config.yaml
num_hidden_layers: 9
hidden_size: 96
num_attention_heads: 4
num_key_value_heads: 2
head_dim: 32
intermediate_size: 256
vocab_size: 2048
hidden_act: "swiglu"
norm: "rmsnorm"
norm_place: "pre"
norm_eps: 1e-06
positions: "rope"
rope_theta: 10000.0
rope_fraction: 1.0
qk_norm: false
attn_scale: 0.177
bias: "none"
tie_word_embeddings: false
parallel_block: false
init: "uniform"
init_std_qkv: 0.0364
init_std_o: 0.0
init_std_up: 0.0364
init_std_down: 0.0
optimizer: "muon_variant"
learning_rate: 0.0117
lr_mult_down: 1.5
beta1: 0.95
lr_head: 0.00914
warmup_steps: 200
schedule: "cos"
final_lr_fraction: 0.0
batch_tokens: 32768
max_seq_len: 256
doc_mask: true
z_loss: 1e-05
train_tokens: 149800000
max_steps: 4572
dataset: "wikipedia_en"
Each number is 200 + 20 x the weight over the matrix's rms, rounded and kept within 0 to 999. Layers, rows and columns count from 0.

# layer 4 MLP gate, 256x96, rms 0.256, rows 145-217, columns 0-95
201,190,202,178,184,199,196,192,179,223,212,232,188,171,216,195,254,185,229,180,199,220,214,175,191,192,204,183,167,200,218,180,223,202,170,179,164,210,200,209,208,209,194,202,202,215,240,193,151,174,183,187,215,232,216,210,203,218,229,196,222,210,205,212,212,211,196,219,174,196,204,177,176,234,171,220,217,176,246,211,206,222,220,195,213,216,208,182,200,201,171,187,200,202,191,191
192,229,187,223,192,207,189,221,209,146,203,171,202,178,180,222,205,196,189,194,243,225,178,192,209,190,192,202,187,186,145,182,177,204,202,223,196,212,212,173,210,205,207,217,180,230,158,176,193,172,198,189,177,165,169,229,193,195,237,217,208,230,209,178,175,165,167,190,200,198,158,210,207,213,203,203,208,165,171,190,196,213,183,206,187,187,209,232,216,224,166,186,181,205,184,156
162,197,192,166,187,191,208,155,193,236,245,197,212,192,219,241,206,175,212,176,227,213,196,204,197,196,221,200,180,224,202,228,255,218,221,211,229,183,180,200,196,205,174,207,195,163,214,192,224,182,217,181,197,216,206,194,204,167,219,194,228,175,205,197,181,188,188,196,215,190,198,138,237,174,212,209,197,228,202,218,178,223,224,200,219,205,203,227,217,194,209,183,193,249,186,185
186,174,229,205,164,177,225,205,208,225,142,222,274,175,218,190,209,181,192,161,197,145,213,219,173,208,208,175,158,187,201,212,202,184,174,209,246,231,203,204,236,188,211,190,190,204,217,176,178,216,191,241,185,191,209,195,205,191,230,214,160,203,225,183,196,224,190,174,197,238,214,188,181,187,214,199,186,188,203,196,215,197,203,211,204,205,202,219,192,219,201,208,186,189,184,181
206,220,197,193,182,220,183,221,204,205,204,192,211,205,189,198,172,173,165,220,190,224,193,201,179,219,235,216,246,194,181,209,192,154,178,192,198,196,198,216,206,192,187,216,183,188,195,180,221,213,191,225,176,183,216,227,215,210,208,230,205,187,210,199,194,159,177,143,196,227,217,183,212,215,198,192,185,198,215,202,187,192,179,214,194,202,184,229,189,190,160,204,183,192,193,196
207,208,208,195,153,262,188,220,192,192,174,178,200,213,237,193,213,189,179,229,183,213,177,200,177,168,209,204,179,206,250,172,201,173,219,187,194,210,188,200,204,193,193,209,203,178,239,199,235,233,217,185,185,155,190,174,214,207,190,212,191,188,193,198,177,175,199,187,235,198,187,218,206,218,180,215,193,209,198,202,230,193,187,235,168,168,206,202,206,191,166,223,196,204,181,203
187,218,189,186,202,210,191,207,158,228,192,190,214,212,196,232,196,225,182,199,207,187,235,202,237,216,179,222,216,165,176,188,181,184,151,171,204,183,180,223,198,201,205,202,179,227,195,192,186,217,172,209,187,211,143,222,209,218,183,204,187,204,232,185,161,212,192,196,194,197,211,218,219,177,183,198,202,224,204,214,205,204,197,208,190,189,178,201,202,225,165,206,189,177,166,220
178,170,178,223,171,208,192,202,200,161,181,184,217,212,200,198,203,213,240,214,167,211,188,172,225,185,179,180,207,199,185,165,194,220,197,260,188,185,179,199,181,182,186,188,184,191,209,207,230,203,201,255,213,208,227,234,205,197,198,195,210,195,185,204,169,209,207,248,187,230,203,185,198,188,227,199,203,198,157,209,195,215,206,207,197,165,165,197,196,209,210,226,194,181,173,197
168,207,210,202,166,214,191,186,200,178,253,203,200,229,181,196,202,204,208,203,175,176,244,208,197,217,211,181,164,173,186,219,209,216,198,221,215,206,193,184,216,185,181,211,191,211,197,166,229,214,193,220,205,227,198,223,207,218,222,200,211,241,162,213,211,213,240,192,244,212,202,189,199,235,177,197,207,178,178,218,207,208,215,221,186,205,167,203,205,176,209,218,221,206,186,221
243,215,226,195,183,176,193,191,204,214,180,194,189,230,214,209,205,152,222,180,234,168,201,214,161,208,217,223,197,205,210,199,193,159,200,182,179,198,252,207,200,194,152,239,216,192,195,200,189,236,164,242,176,192,152,210,194,146,176,185,179,195,176,185,203,192,244,222,210,202,211,196,193,205,196,174,213,195,208,209,235,220,145,194,234,184,229,202,210,220,177,184,209,199,238,216
168,212,209,187,203,177,182,215,224,215,211,252,193,220,202,185,201,195,210,223,162,168,204,202,200,159,192,195,164,214,205,212,210,198,197,219,212,205,220,186,189,200,206,201,200,177,222,197,193,208,134,186,167,214,184,199,157,218,192,192,194,198,232,181,191,192,206,187,204,207,196,211,202,211,186,182,197,201,231,202,201,210,186,187,211,212,173,208,206,215,190,197,213,230,205,210
241,213,202,220,208,188,204,199,198,194,177,208,172,152,238,208,204,222,181,202,203,219,150,180,159,201,195,183,203,202,170,198,212,185,224,227,221,206,209,174,191,204,209,209,175,190,203,211,225,224,201,188,175,196,182,166,212,212,229,202,177,185,202,210,192,216,167,234,176,208,202,194,231,203,205,193,191,205,201,184,220,202,217,196,190,214,238,214,160,208,204,157,191,220,197,202
186,144,160,232,203,181,213,227,201,191,203,199,223,197,202,216,233,190,202,177,171,203,195,176,191,218,195,203,190,233,158,192,205,225,197,193,198,203,204,211,235,228,199,164,198,230,200,203,213,179,203,217,194,215,200,183,220,226,176,197,170,198,201,230,187,205,192,209,171,206,168,215,224,215,196,231,197,187,215,201,193,209,187,213,167,177,182,186,192,195,177,217,245,189,184,216
195,194,198,169,215,183,230,181,208,229,245,193,199,203,189,171,149,222,226,220,202,217,200,200,218,171,188,178,187,212,230,210,199,173,185,200,174,184,245,201,198,195,199,261,189,209,239,184,189,182,175,210,195,189,191,214,239,206,198,190,188,197,238,204,218,189,194,210,202,202,217,174,199,182,185,220,188,205,202,160,205,191,217,201,207,196,197,233,204,167,232,196,194,188,219,241
202,208,196,223,181,211,171,227,178,193,221,202,161,189,251,193,153,220,175,190,243,201,201,217,231,227,180,227,197,184,213,206,214,223,209,161,201,205,180,237,190,181,163,168,164,194,213,203,211,208,206,221,217,207,183,177,223,206,200,208,188,201,200,177,163,215,159,181,195,200,193,140,224,228,204,225,190,182,213,199,197,173,221,210,198,219,191,219,193,219,191,181,208,221,214,177
225,212,162,181,149,207,195,252,182,206,214,188,191,195,191,176,211,171,182,202,173,207,210,202,180,211,195,208,189,192,180,208,180,217,201,196,170,220,188,224,217,196,214,202,187,212,223,211,224,188,198,200,208,203,188,212,189,215,217,193,197,186,225,188,144,213,187,209,193,216,212,211,202,207,195,174,204,173,228,236,216,177,202,244,187,155,206,211,196,205,194,206,181,188,171,203
184,189,205,226,162,214,193,229,187,198,192,209,198,189,180,197,200,207,197,193,193,205,213,157,234,194,194,235,201,196,195,222,221,193,206,158,177,205,217,183,168,197,191,200,200,195,175,162,216,215,213,201,201,179,196,200,206,188,184,183,183,204,215,222,193,162,215,252,181,219,198,142,226,177,168,213,223,185,171,187,235,202,205,184,207,204,220,199,195,212,216,211,225,186,182,171
194,182,188,206,186,200,181,196,178,178,234,221,219,202,208,225,204,173,199,194,215,183,191,248,190,191,193,212,219,182,213,195,174,215,204,177,187,212,167,206,236,195,183,220,194,172,175,265,157,217,179,209,200,213,191,173,244,252,201,149,221,216,224,226,218,220,163,235,223,191,192,181,211,182,212,219,202,190,206,198,173,191,196,203,220,195,159,204,202,195,210,191,218,174,235,153
213,217,199,215,179,196,180,223,249,226,214,218,186,230,180,204,150,198,200,217,184,192,188,211,176,197,222,217,190,228,197,201,194,239,199,168,193,175,192,191,197,211,170,190,180,228,188,197,210,255,202,220,206,198,158,206,216,192,159,147,182,204,199,262,207,168,182,179,210,224,204,210,193,201,177,210,242,184,152,215,173,201,204,216,232,179,181,157,193,168,165,194,204,216,193,193
230,192,196,193,184,195,213,214,156,174,198,174,229,210,151,235,174,190,215,233,192,191,185,230,227,181,201,170,230,253,222,204,179,194,175,176,188,208,236,207,189,178,179,199,187,193,124,233,194,217,195,184,203,215,185,211,200,224,206,196,196,189,162,217,193,202,184,194,201,192,220,211,216,225,212,194,180,203,222,222,177,212,163,189,209,231,229,197,171,207,201,221,228,183,186,192
196,189,206,227,216,192,215,211,261,232,192,243,195,227,181,213,210,211,229,175,182,225,212,201,186,239,218,173,204,185,181,199,217,204,178,198,185,202,244,200,198,224,219,207,192,176,214,201,190,211,174,205,190,235,173,176,184,250,181,225,195,178,196,224,207,222,223,168,207,205,194,186,209,202,227,191,208,195,160,236,199,207,185,206,183,210,212,213,205,210,207,219,199,210,215,186
212,214,220,194,218,178,189,206,209,188,211,214,206,201,166,219,164,183,212,225,182,199,209,177,225,197,185,201,156,212,215,224,191,201,205,198,188,213,182,224,196,198,172,264,188,191,185,179,217,211,205,192,198,208,197,195,219,211,211,196,235,184,228,175,195,198,181,199,197,168,211,238,222,172,214,212,153,196,206,194,179,202,201,203,173,198,213,189,205,227,182,201,196,191,197,180
188,211,207,151,187,190,193,206,186,216,202,225,198,190,195,185,202,207,197,223,192,225,187,221,185,213,229,173,191,238,192,162,210,225,194,192,200,204,207,214,184,172,209,193,217,201,214,190,199,185,169,158,190,187,188,204,198,192,206,212,198,189,190,184,214,201,204,225,224,208,192,224,192,222,192,187,195,183,227,220,197,208,233,189,159,180,199,153,209,187,197,238,180,235,229,249
219,184,199,197,190,212,200,203,240,207,216,178,219,203,160,213,184,207,231,236,219,188,202,214,192,191,211,177,181,186,195,202,208,174,230,200,225,199,197,171,213,259,217,194,196,206,191,241,234,170,199,194,185,194,207,212,231,219,223,212,211,184,210,203,198,170,188,245,221,193,199,175,156,220,196,184,179,192,207,236,240,229,207,207,202,202,192,172,216,187,208,186,247,181,214,201
224,245,257,207,211,201,276,188,197,225,162,221,185,182,219,204,208,189,187,183,181,186,238,245,194,213,226,187,177,231,227,228,187,223,187,183,206,195,181,214,174,216,208,221,175,187,186,237,177,227,201,207,213,203,179,195,182,168,195,205,198,170,209,198,205,211,220,207,171,223,240,211,170,171,227,186,216,201,201,185,182,175,173,207,214,204,222,209,190,202,200,201,187,219,228,215
211,185,210,183,199,211,214,163,224,186,193,163,228,132,222,226,203,177,187,205,206,198,166,215,190,213,196,209,171,205,185,192,207,189,163,196,159,196,185,260,158,194,187,209,232,206,190,194,231,182,206,196,196,189,206,183,190,192,242,189,197,208,184,239,197,206,179,226,183,192,232,189,176,214,179,194,206,231,221,185,211,208,236,192,211,180,226,209,169,208,184,203,185,197,192,179
234,231,196,188,187,211,201,170,194,206,171,221,207,208,195,209,166,199,203,191,241,189,195,182,175,205,227,168,219,209,209,188,196,190,219,229,224,171,196,198,228,220,191,217,228,207,212,214,178,222,207,187,191,220,170,195,191,208,183,192,181,215,188,204,206,189,196,210,198,183,215,193,159,175,169,185,217,230,204,209,228,246,212,207,222,210,209,205,216,219,193,206,183,206,173,177
207,223,198,237,220,183,178,176,222,199,208,245,197,188,226,247,186,213,213,174,213,201,181,206,215,164,202,222,202,224,162,200,175,207,212,217,196,213,215,214,221,201,208,195,197,195,179,205,175,211,199,208,178,222,201,190,194,165,244,191,179,218,233,202,214,218,188,221,170,215,158,201,193,214,190,186,233,201,216,187,206,181,240,187,204,201,218,207,219,179,190,180,154,178,214,220
195,201,213,189,187,182,196,187,209,215,199,187,189,233,188,196,205,211,200,212,199,199,217,244,193,199,189,203,177,195,202,214,214,178,201,159,211,204,222,223,228,199,198,210,223,190,191,234,199,188,177,221,163,228,232,209,203,183,232,227,223,164,176,192,210,190,210,213,196,250,191,214,196,209,207,184,202,193,205,181,171,225,216,154,173,228,188,196,201,199,198,208,243,202,203,239
179,184,182,223,158,193,185,177,205,213,225,167,236,216,176,159,174,220,186,164,203,202,191,194,189,198,189,171,219,228,214,191,175,207,217,191,198,179,231,194,220,181,187,196,226,190,210,177,215,187,190,201,174,215,189,177,214,227,189,187,183,223,204,186,217,186,203,221,188,192,202,216,192,216,191,243,198,191,226,208,164,201,200,188,200,178,227,206,173,208,200,207,225,198,205,181
201,245,249,174,213,194,214,195,194,177,203,183,209,219,206,194,163,227,181,203,191,171,226,218,229,203,195,223,177,196,211,184,225,220,200,222,195,189,196,212,215,223,214,222,181,185,201,213,183,200,148,190,184,207,160,219,208,220,185,218,190,194,195,191,153,184,203,198,173,195,238,216,171,197,206,203,191,170,204,196,193,157,194,199,229,207,212,182,181,217,233,168,198,214,206,213
218,207,174,198,207,197,217,192,183,205,192,194,226,193,176,192,204,201,232,190,239,193,195,172,218,228,228,210,202,194,190,229,193,221,192,210,190,163,180,179,195,237,196,225,184,198,182,202,193,222,212,197,207,197,194,215,177,207,229,192,204,191,158,164,223,206,201,209,176,236,194,215,184,221,193,193,191,181,187,216,192,211,249,151,183,212,184,220,184,195,221,224,180,200,179,183
199,210,188,220,183,206,236,209,211,183,221,180,200,183,216,204,212,215,192,214,209,169,189,212,167,164,183,222,210,188,178,220,207,209,214,195,192,191,208,200,266,169,217,167,197,207,195,178,209,208,207,169,213,194,214,200,221,175,225,215,202,195,200,234,225,201,218,195,159,211,222,225,211,217,226,176,194,185,222,233,206,181,195,221,206,193,200,181,164,231,196,232,171,187,236,211
231,177,244,217,213,198,187,191,205,187,162,209,154,195,190,201,211,214,184,205,193,202,226,169,199,211,227,205,221,250,180,191,192,228,222,205,169,186,213,240,232,208,208,229,186,159,225,209,200,216,227,195,209,250,166,198,185,200,223,231,186,189,191,235,204,206,220,199,175,222,153,166,207,212,204,211,198,218,205,215,207,217,187,224,229,212,178,233,214,201,211,211,215,149,214,203
170,198,202,205,186,165,194,200,199,212,216,210,232,193,181,184,201,174,211,187,173,186,192,195,221,219,201,193,178,218,199,181,203,185,197,208,216,220,220,217,204,205,242,244,240,182,193,202,222,214,175,198,202,204,192,217,194,210,222,180,205,217,212,225,158,182,195,203,201,189,204,227,190,236,198,232,218,177,234,198,183,199,198,202,170,165,173,228,246,219,185,170,228,198,241,182
190,199,227,192,185,191,174,214,203,198,208,223,197,203,201,215,211,218,176,231,180,197,184,243,219,216,225,232,210,173,191,195,194,190,181,218,189,183,220,185,179,179,233,200,211,211,202,207,193,227,179,259,222,208,226,192,174,119,207,198,183,218,218,221,201,200,187,223,193,206,219,238,243,186,213,254,194,206,197,229,176,153,186,195,154,191,176,189,231,219,217,218,212,214,186,205
209,223,202,180,184,196,206,204,208,204,205,177,214,190,216,173,205,178,201,206,189,200,217,187,236,206,238,167,200,199,195,217,203,203,215,222,145,203,193,220,207,217,212,158,200,170,180,198,193,222,199,196,191,190,200,167,163,199,192,205,202,223,170,191,187,213,223,198,182,192,179,169,186,159,181,184,163,220,197,182,190,196,209,205,203,210,213,162,203,200,191,189,217,205,166,183
202,159,206,193,143,198,186,187,179,157,193,186,174,211,230,170,184,174,206,209,218,179,168,201,203,183,174,195,204,198,174,202,193,199,208,186,209,215,215,201,203,206,221,195,200,222,196,243,219,220,236,197,200,205,195,217,198,216,209,186,193,208,216,236,227,203,216,232,230,211,191,216,212,193,215,229,169,217,188,211,202,203,198,210,183,199,185,174,214,199,220,191,183,195,190,225
226,205,209,220,207,234,214,190,194,169,196,243,234,181,168,180,175,178,227,237,219,225,195,207,166,203,217,213,226,197,198,199,215,204,186,197,202,217,207,243,204,239,210,239,191,150,159,227,208,206,165,193,224,198,205,217,194,185,189,199,191,211,174,186,189,199,209,219,177,204,227,225,202,187,202,215,174,205,211,198,199,226,201,222,202,224,192,207,221,234,208,204,195,185,210,239
240,204,197,195,198,210,199,206,198,207,211,213,197,200,216,188,193,217,201,231,192,210,149,214,214,215,201,193,198,258,208,185,202,189,190,209,182,215,202,225,177,185,218,214,192,163,199,200,200,214,217,199,213,185,203,202,237,197,180,185,208,174,135,183,216,183,234,188,207,206,196,228,230,210,192,208,240,189,226,184,165,174,189,205,208,184,191,197,166,195,137,209,201,168,188,202
192,195,214,202,202,158,208,231,204,208,187,216,198,199,225,221,207,228,213,168,238,206,203,165,233,236,185,196,203,228,209,203,194,211,189,198,173,171,180,185,215,202,175,214,223,189,178,188,204,218,245,220,175,199,188,192,216,199,204,176,210,194,218,218,173,161,169,210,209,178,219,213,204,211,185,228,184,190,208,187,193,190,238,218,191,211,218,210,223,212,207,191,180,183,206,221
192,218,192,169,189,172,164,163,164,183,193,216,216,191,214,225,212,158,190,207,208,194,223,196,216,172,228,179,181,222,197,206,194,184,222,202,193,175,197,174,188,203,194,214,200,166,213,213,161,198,195,208,201,200,236,145,188,195,212,216,228,210,212,176,224,193,181,227,216,199,202,211,207,173,204,197,188,153,192,211,209,219,174,236,210,185,185,183,181,190,229,217,226,164,223,205
203,206,215,176,153,190,214,186,216,206,205,217,187,181,208,233,229,196,219,197,203,222,204,199,198,201,205,210,214,174,218,190,210,223,191,206,172,197,215,213,239,202,179,179,220,208,185,210,208,217,200,245,142,192,181,190,219,163,231,198,230,103,182,189,194,196,182,192,225,209,223,173,214,159,189,228,185,176,163,210,241,178,200,194,187,197,195,204,189,232,193,212,206,167,207,236
195,210,222,257,216,211,190,228,199,191,176,171,187,197,196,218,209,225,179,186,187,204,212,187,186,188,198,186,185,195,159,184,178,187,197,207,206,186,180,183,205,209,178,171,179,200,203,219,188,192,213,206,214,231,207,219,205,173,239,158,208,170,183,207,230,227,223,196,212,212,200,213,196,183,216,189,217,232,194,182,224,207,172,177,202,197,193,214,207,155,204,184,205,213,199,196
196,182,216,186,196,178,181,218,176,210,211,210,201,192,170,211,209,184,227,230,185,170,184,206,186,231,212,202,194,198,216,161,199,211,178,186,190,244,214,204,230,192,188,174,188,210,223,189,146,191,179,230,145,185,210,208,184,224,187,202,199,171,185,187,200,175,189,221,209,167,200,188,191,182,188,170,212,185,202,227,191,200,161,210,193,216,198,191,220,194,204,197,211,175,182,186
202,199,185,196,214,194,182,173,212,222,184,210,225,204,232,209,237,224,182,198,196,168,193,198,188,206,168,171,185,232,239,203,191,209,240,204,206,207,233,201,204,207,199,187,181,177,205,169,188,243,176,222,216,190,214,173,166,190,167,184,221,162,200,154,226,189,171,217,187,206,189,170,231,209,214,230,202,148,204,215,173,197,157,233,229,233,200,190,215,211,172,213,199,198,197,219
206,231,163,231,193,179,178,201,229,181,188,194,205,180,162,202,232,228,224,180,199,199,211,210,204,216,192,177,222,173,228,236,197,224,238,202,215,193,178,199,215,197,185,214,197,212,183,169,193,223,199,200,181,237,174,167,230,232,199,202,194,211,181,228,213,150,190,238,221,200,169,199,230,189,195,214,196,129,224,189,212,188,178,165,194,195,205,184,183,209,171,180,203,196,165,189
215,182,206,229,176,161,189,212,218,191,199,195,220,200,229,209,198,184,179,198,228,200,219,197,202,200,199,209,209,203,206,222,202,182,178,221,167,230,187,205,210,170,188,191,246,220,185,179,200,190,208,202,219,221,208,186,216,206,171,186,202,181,184,225,214,213,194,217,180,216,184,179,199,181,183,208,185,216,240,203,193,175,210,226,134,168,229,225,214,185,197,191,201,185,199,200
180,202,168,178,199,194,199,185,224,152,186,198,205,225,220,173,204,180,180,202,193,156,186,184,183,202,187,204,182,198,189,202,205,193,182,188,190,148,186,177,209,221,235,192,193,218,178,206,199,210,196,176,158,209,170,217,194,166,242,201,221,221,185,153,187,200,184,199,180,188,189,209,204,188,195,237,219,199,200,196,241,188,205,206,190,183,199,195,161,198,176,176,225,217,199,182
205,217,177,246,193,194,193,213,177,233,183,199,208,166,195,226,194,219,217,187,195,183,195,232,199,206,209,202,181,242,184,234,232,216,188,202,205,204,181,219,209,205,198,184,225,158,200,204,185,210,194,249,240,235,172,211,202,213,196,188,205,226,214,164,181,200,212,177,195,227,182,221,222,201,202,183,184,204,188,230,189,210,185,201,144,212,244,216,207,194,185,202,162,237,194,220
198,196,199,184,198,203,226,194,197,178,234,191,171,193,206,181,188,182,194,199,188,198,188,186,182,181,143,189,205,206,223,205,210,213,204,189,175,189,215,179,207,183,206,223,181,199,196,204,207,214,244,208,199,188,195,195,171,188,190,225,170,170,201,203,229,192,193,201,182,170,226,228,175,210,202,176,174,169,187,195,205,203,195,201,171,167,230,193,217,172,203,179,207,184,204,207
174,175,183,207,182,197,221,198,234,212,184,218,245,191,211,222,227,203,233,182,169,153,222,204,179,190,209,198,194,186,206,178,220,178,176,196,199,224,189,192,180,248,194,195,197,212,175,224,146,216,177,234,198,189,196,219,175,205,196,178,183,202,185,192,191,200,197,226,197,191,214,173,185,228,192,209,187,207,179,207,188,227,202,182,195,214,223,209,192,198,195,231,160,197,213,226
215,198,198,201,179,199,212,185,178,206,267,207,214,224,174,205,203,164,209,213,217,230,201,185,192,185,198,214,208,168,220,256,201,224,184,217,193,199,179,232,215,205,217,197,168,214,193,204,229,159,241,204,210,225,175,200,217,211,209,181,178,189,227,199,194,221,191,198,203,230,201,165,219,187,206,243,191,204,192,206,188,200,188,175,202,173,176,190,215,184,230,193,179,185,214,207
189,183,176,214,226,171,211,211,187,163,202,206,190,218,191,193,197,199,248,180,212,201,230,202,205,197,180,137,174,169,169,242,220,205,167,197,173,233,207,223,183,239,160,180,175,224,175,227,216,227,179,226,204,207,150,181,176,226,157,224,174,148,231,205,214,194,195,202,222,208,191,211,242,198,232,184,187,203,218,185,225,190,207,206,194,222,210,171,190,208,184,179,200,206,202,194
196,192,212,225,213,190,228,188,221,216,183,215,231,193,201,163,204,182,187,182,199,214,200,221,226,209,209,218,181,190,209,176,201,195,183,211,207,205,189,178,179,182,210,189,195,223,201,229,211,186,187,214,177,160,198,191,215,198,214,218,193,230,230,221,219,171,201,163,183,226,226,200,177,184,219,186,182,187,254,203,204,198,198,166,175,176,233,199,222,191,186,223,195,218,221,175
192,214,230,199,210,193,252,167,201,169,189,188,212,174,212,199,188,189,210,218,207,212,175,216,203,192,209,187,204,199,221,192,193,201,221,224,226,237,193,215,177,211,193,215,213,202,250,213,198,218,210,159,212,198,197,177,197,182,224,227,203,226,198,235,214,194,168,228,215,196,170,228,216,197,206,183,206,197,202,196,169,223,206,208,174,213,195,217,175,184,187,164,217,208,209,188
211,225,220,206,157,217,197,244,203,205,184,165,209,183,221,185,185,218,171,167,199,235,208,179,205,178,220,229,192,202,205,227,215,214,206,240,207,199,190,223,175,172,215,238,180,212,188,222,196,190,200,208,183,167,210,207,193,229,197,193,216,204,166,197,194,241,200,200,210,187,200,176,168,229,255,210,195,205,177,178,232,157,173,227,214,205,203,190,162,188,201,226,233,238,248,211
208,194,169,181,193,213,223,209,195,210,193,196,238,188,180,186,205,189,178,172,226,221,187,218,247,233,197,209,203,200,218,210,221,210,192,216,203,217,198,221,203,198,205,191,217,239,192,218,206,176,201,185,201,154,191,234,172,147,199,189,209,222,196,195,202,206,181,209,132,190,214,195,195,178,205,230,192,189,188,241,176,196,179,224,194,191,214,209,194,204,202,188,204,176,176,194
180,195,174,207,210,180,227,182,192,205,181,223,207,209,217,182,175,210,220,194,202,171,206,152,189,182,186,194,237,168,204,227,213,202,164,176,180,207,245,206,203,183,210,216,186,212,178,153,211,213,202,233,178,205,203,181,220,180,184,218,229,177,214,192,156,193,208,186,182,184,181,236,201,206,175,212,176,211,188,211,201,174,207,194,193,161,171,207,192,206,191,158,222,201,200,228
202,211,198,228,226,221,200,186,194,171,192,162,177,198,175,215,198,221,175,225,189,215,188,230,233,192,187,213,197,222,162,227,197,217,214,178,151,213,176,220,195,179,174,196,187,190,200,182,189,202,190,180,195,207,170,198,218,209,191,190,199,180,208,158,206,194,221,188,207,190,216,174,185,235,201,191,219,201,231,172,181,191,231,202,201,196,214,223,209,181,194,219,163,196,234,178
194,211,208,227,190,248,207,178,215,186,216,212,195,182,182,205,216,185,212,211,171,201,179,241,205,177,197,161,177,185,192,231,183,162,205,197,230,198,197,232,190,205,189,225,190,164,182,252,214,235,171,222,218,184,186,216,193,194,220,193,201,168,188,183,193,212,207,190,206,209,215,145,212,205,175,199,186,237,198,195,204,158,179,207,203,192,224,138,212,247,182,220,204,182,212,197
213,197,208,194,186,174,199,212,208,233,194,179,268,217,195,196,217,209,193,194,185,176,179,234,172,200,201,208,192,178,168,212,195,214,216,207,179,204,191,164,190,220,187,206,190,243,227,180,206,209,170,189,192,204,190,218,214,157,179,215,169,193,189,191,191,216,210,218,210,256,191,183,211,196,213,196,176,168,218,222,192,200,181,228,187,213,228,189,199,207,185,219,197,181,193,202
202,217,168,215,233,199,226,220,194,189,210,193,209,195,201,210,216,173,174,197,242,189,197,199,184,214,203,208,217,220,201,177,178,175,194,234,205,193,213,227,184,172,198,191,188,227,206,206,181,176,182,219,221,188,165,202,214,167,193,190,172,186,197,202,189,205,184,210,183,234,178,182,189,195,175,186,212,209,208,198,202,216,179,203,215,197,170,192,195,180,250,177,210,204,203,176
207,229,174,185,191,183,185,193,220,184,197,180,215,209,197,206,213,206,215,205,186,160,181,216,203,200,226,211,173,222,196,188,215,217,178,163,194,211,217,215,213,217,203,208,225,198,175,184,184,186,200,166,210,197,195,214,202,186,234,200,180,181,178,177,173,157,210,192,187,179,217,226,193,189,213,213,201,221,226,228,201,199,181,198,165,199,189,194,213,220,215,219,148,204,185,189
209,195,178,171,229,194,192,166,181,193,189,229,220,195,228,224,203,203,186,164,231,203,183,159,258,218,168,165,187,204,247,216,180,240,182,206,203,198,180,170,176,178,216,204,195,176,179,192,207,186,184,189,195,188,215,186,208,207,218,198,207,228,182,196,206,182,191,201,204,198,193,186,193,205,205,228,184,210,223,195,214,228,189,202,209,208,197,224,235,214,212,171,183,200,215,181
214,238,176,207,220,190,176,184,186,196,215,161,191,215,215,207,215,196,194,184,191,175,197,229,182,216,215,209,186,198,162,173,209,148,152,185,223,208,185,198,221,216,222,196,164,224,220,196,214,204,187,209,188,203,193,230,170,191,202,182,196,191,196,192,230,185,222,206,191,205,202,200,188,218,171,174,203,161,193,231,211,195,164,231,184,230,174,215,192,181,189,210,222,201,198,171
241,213,168,219,162,189,204,183,189,225,190,184,204,188,222,184,166,185,214,201,178,195,201,227,222,195,175,194,170,164,158,186,187,233,188,209,190,199,207,171,173,204,162,216,204,195,204,182,205,180,204,204,261,201,167,219,214,229,172,150,217,183,174,228,174,234,204,211,179,203,189,202,165,184,219,172,205,188,173,250,155,202,225,168,210,198,198,196,190,190,170,210,184,192,172,170
233,185,177,215,190,210,186,192,243,181,225,195,203,217,198,230,201,166,192,212,206,213,212,190,221,199,204,181,191,207,193,191,170,213,242,206,165,226,190,207,190,178,195,207,188,212,215,190,208,199,201,214,136,222,176,194,224,220,196,186,202,212,196,182,174,192,241,207,226,211,183,221,190,212,203,217,191,222,213,192,233,205,215,198,193,196,238,226,207,192,169,247,208,217,183,210
184,204,188,209,191,223,202,197,191,215,212,182,185,209,191,190,236,223,224,183,252,205,224,183,175,185,156,210,216,241,157,267,193,212,229,174,188,213,181,186,205,187,203,195,204,188,172,194,208,180,184,190,216,189,181,220,155,200,232,210,197,179,228,247,194,217,224,194,191,194,178,190,202,218,213,188,212,209,197,206,217,189,199,176,213,226,165,164,215,170,220,228,197,185,198,176
230,206,231,195,234,243,197,211,209,218,198,194,207,185,223,185,221,197,218,242,207,220,223,158,193,207,181,170,205,206,218,190,182,178,164,217,210,223,208,204,216,197,197,201,211,223,219,162,201,177,205,233,167,203,184,209,189,167,196,198,182,205,191,197,195,226,228,207,204,222,191,221,192,188,217,192,189,195,186,200,233,171,177,211,197,172,209,206,220,203,197,224,222,218,204,193
196,162,205,243,207,226,211,192,210,210,195,182,194,185,212,194,199,176,221,206,181,189,194,237,192,185,210,197,181,169,196,212,206,224,246,218,207,175,209,191,216,198,212,186,210,220,171,204,181,188,236,235,155,212,221,213,191,197,215,220,206,188,230,223,186,188,182,203,196,205,204,197,224,218,198,228,191,202,199,216,198,216,208,168,180,210,142,202,187,188,174,196,234,180,191,195
203,194,186,189,208,214,166,231,244,174,205,176,230,204,213,190,166,236,207,232,206,194,198,194,178,207,199,191,186,186,159,176,200,227,202,180,213,192,199,192,241,202,207,190,182,197,215,195,204,194,223,217,184,196,217,200,177,183,221,193,198,221,204,211,207,242,221,197,241,192,196,223,207,197,151,224,180,188,201,212,228,183,192,205,202,179,208,192,183,190,216,213,207,177,195,197
234,187,199,204,206,168,201,211,190,166,208,245,210,221,228,217,207,199,251,199,236,205,159,229,197,179,200,228,142,172,213,189,177,169,178,198,224,205,179,199,210,172,165,182,162,195,218,218,205,214,204,232,174,240,214,192,186,205,217,189,174,190,215,190,237,183,174,184,185,184,195,205,210,230,209,212,192,199,212,248,193,197,191,164,225,174,199,198,175,174,219,218,187,186,201,200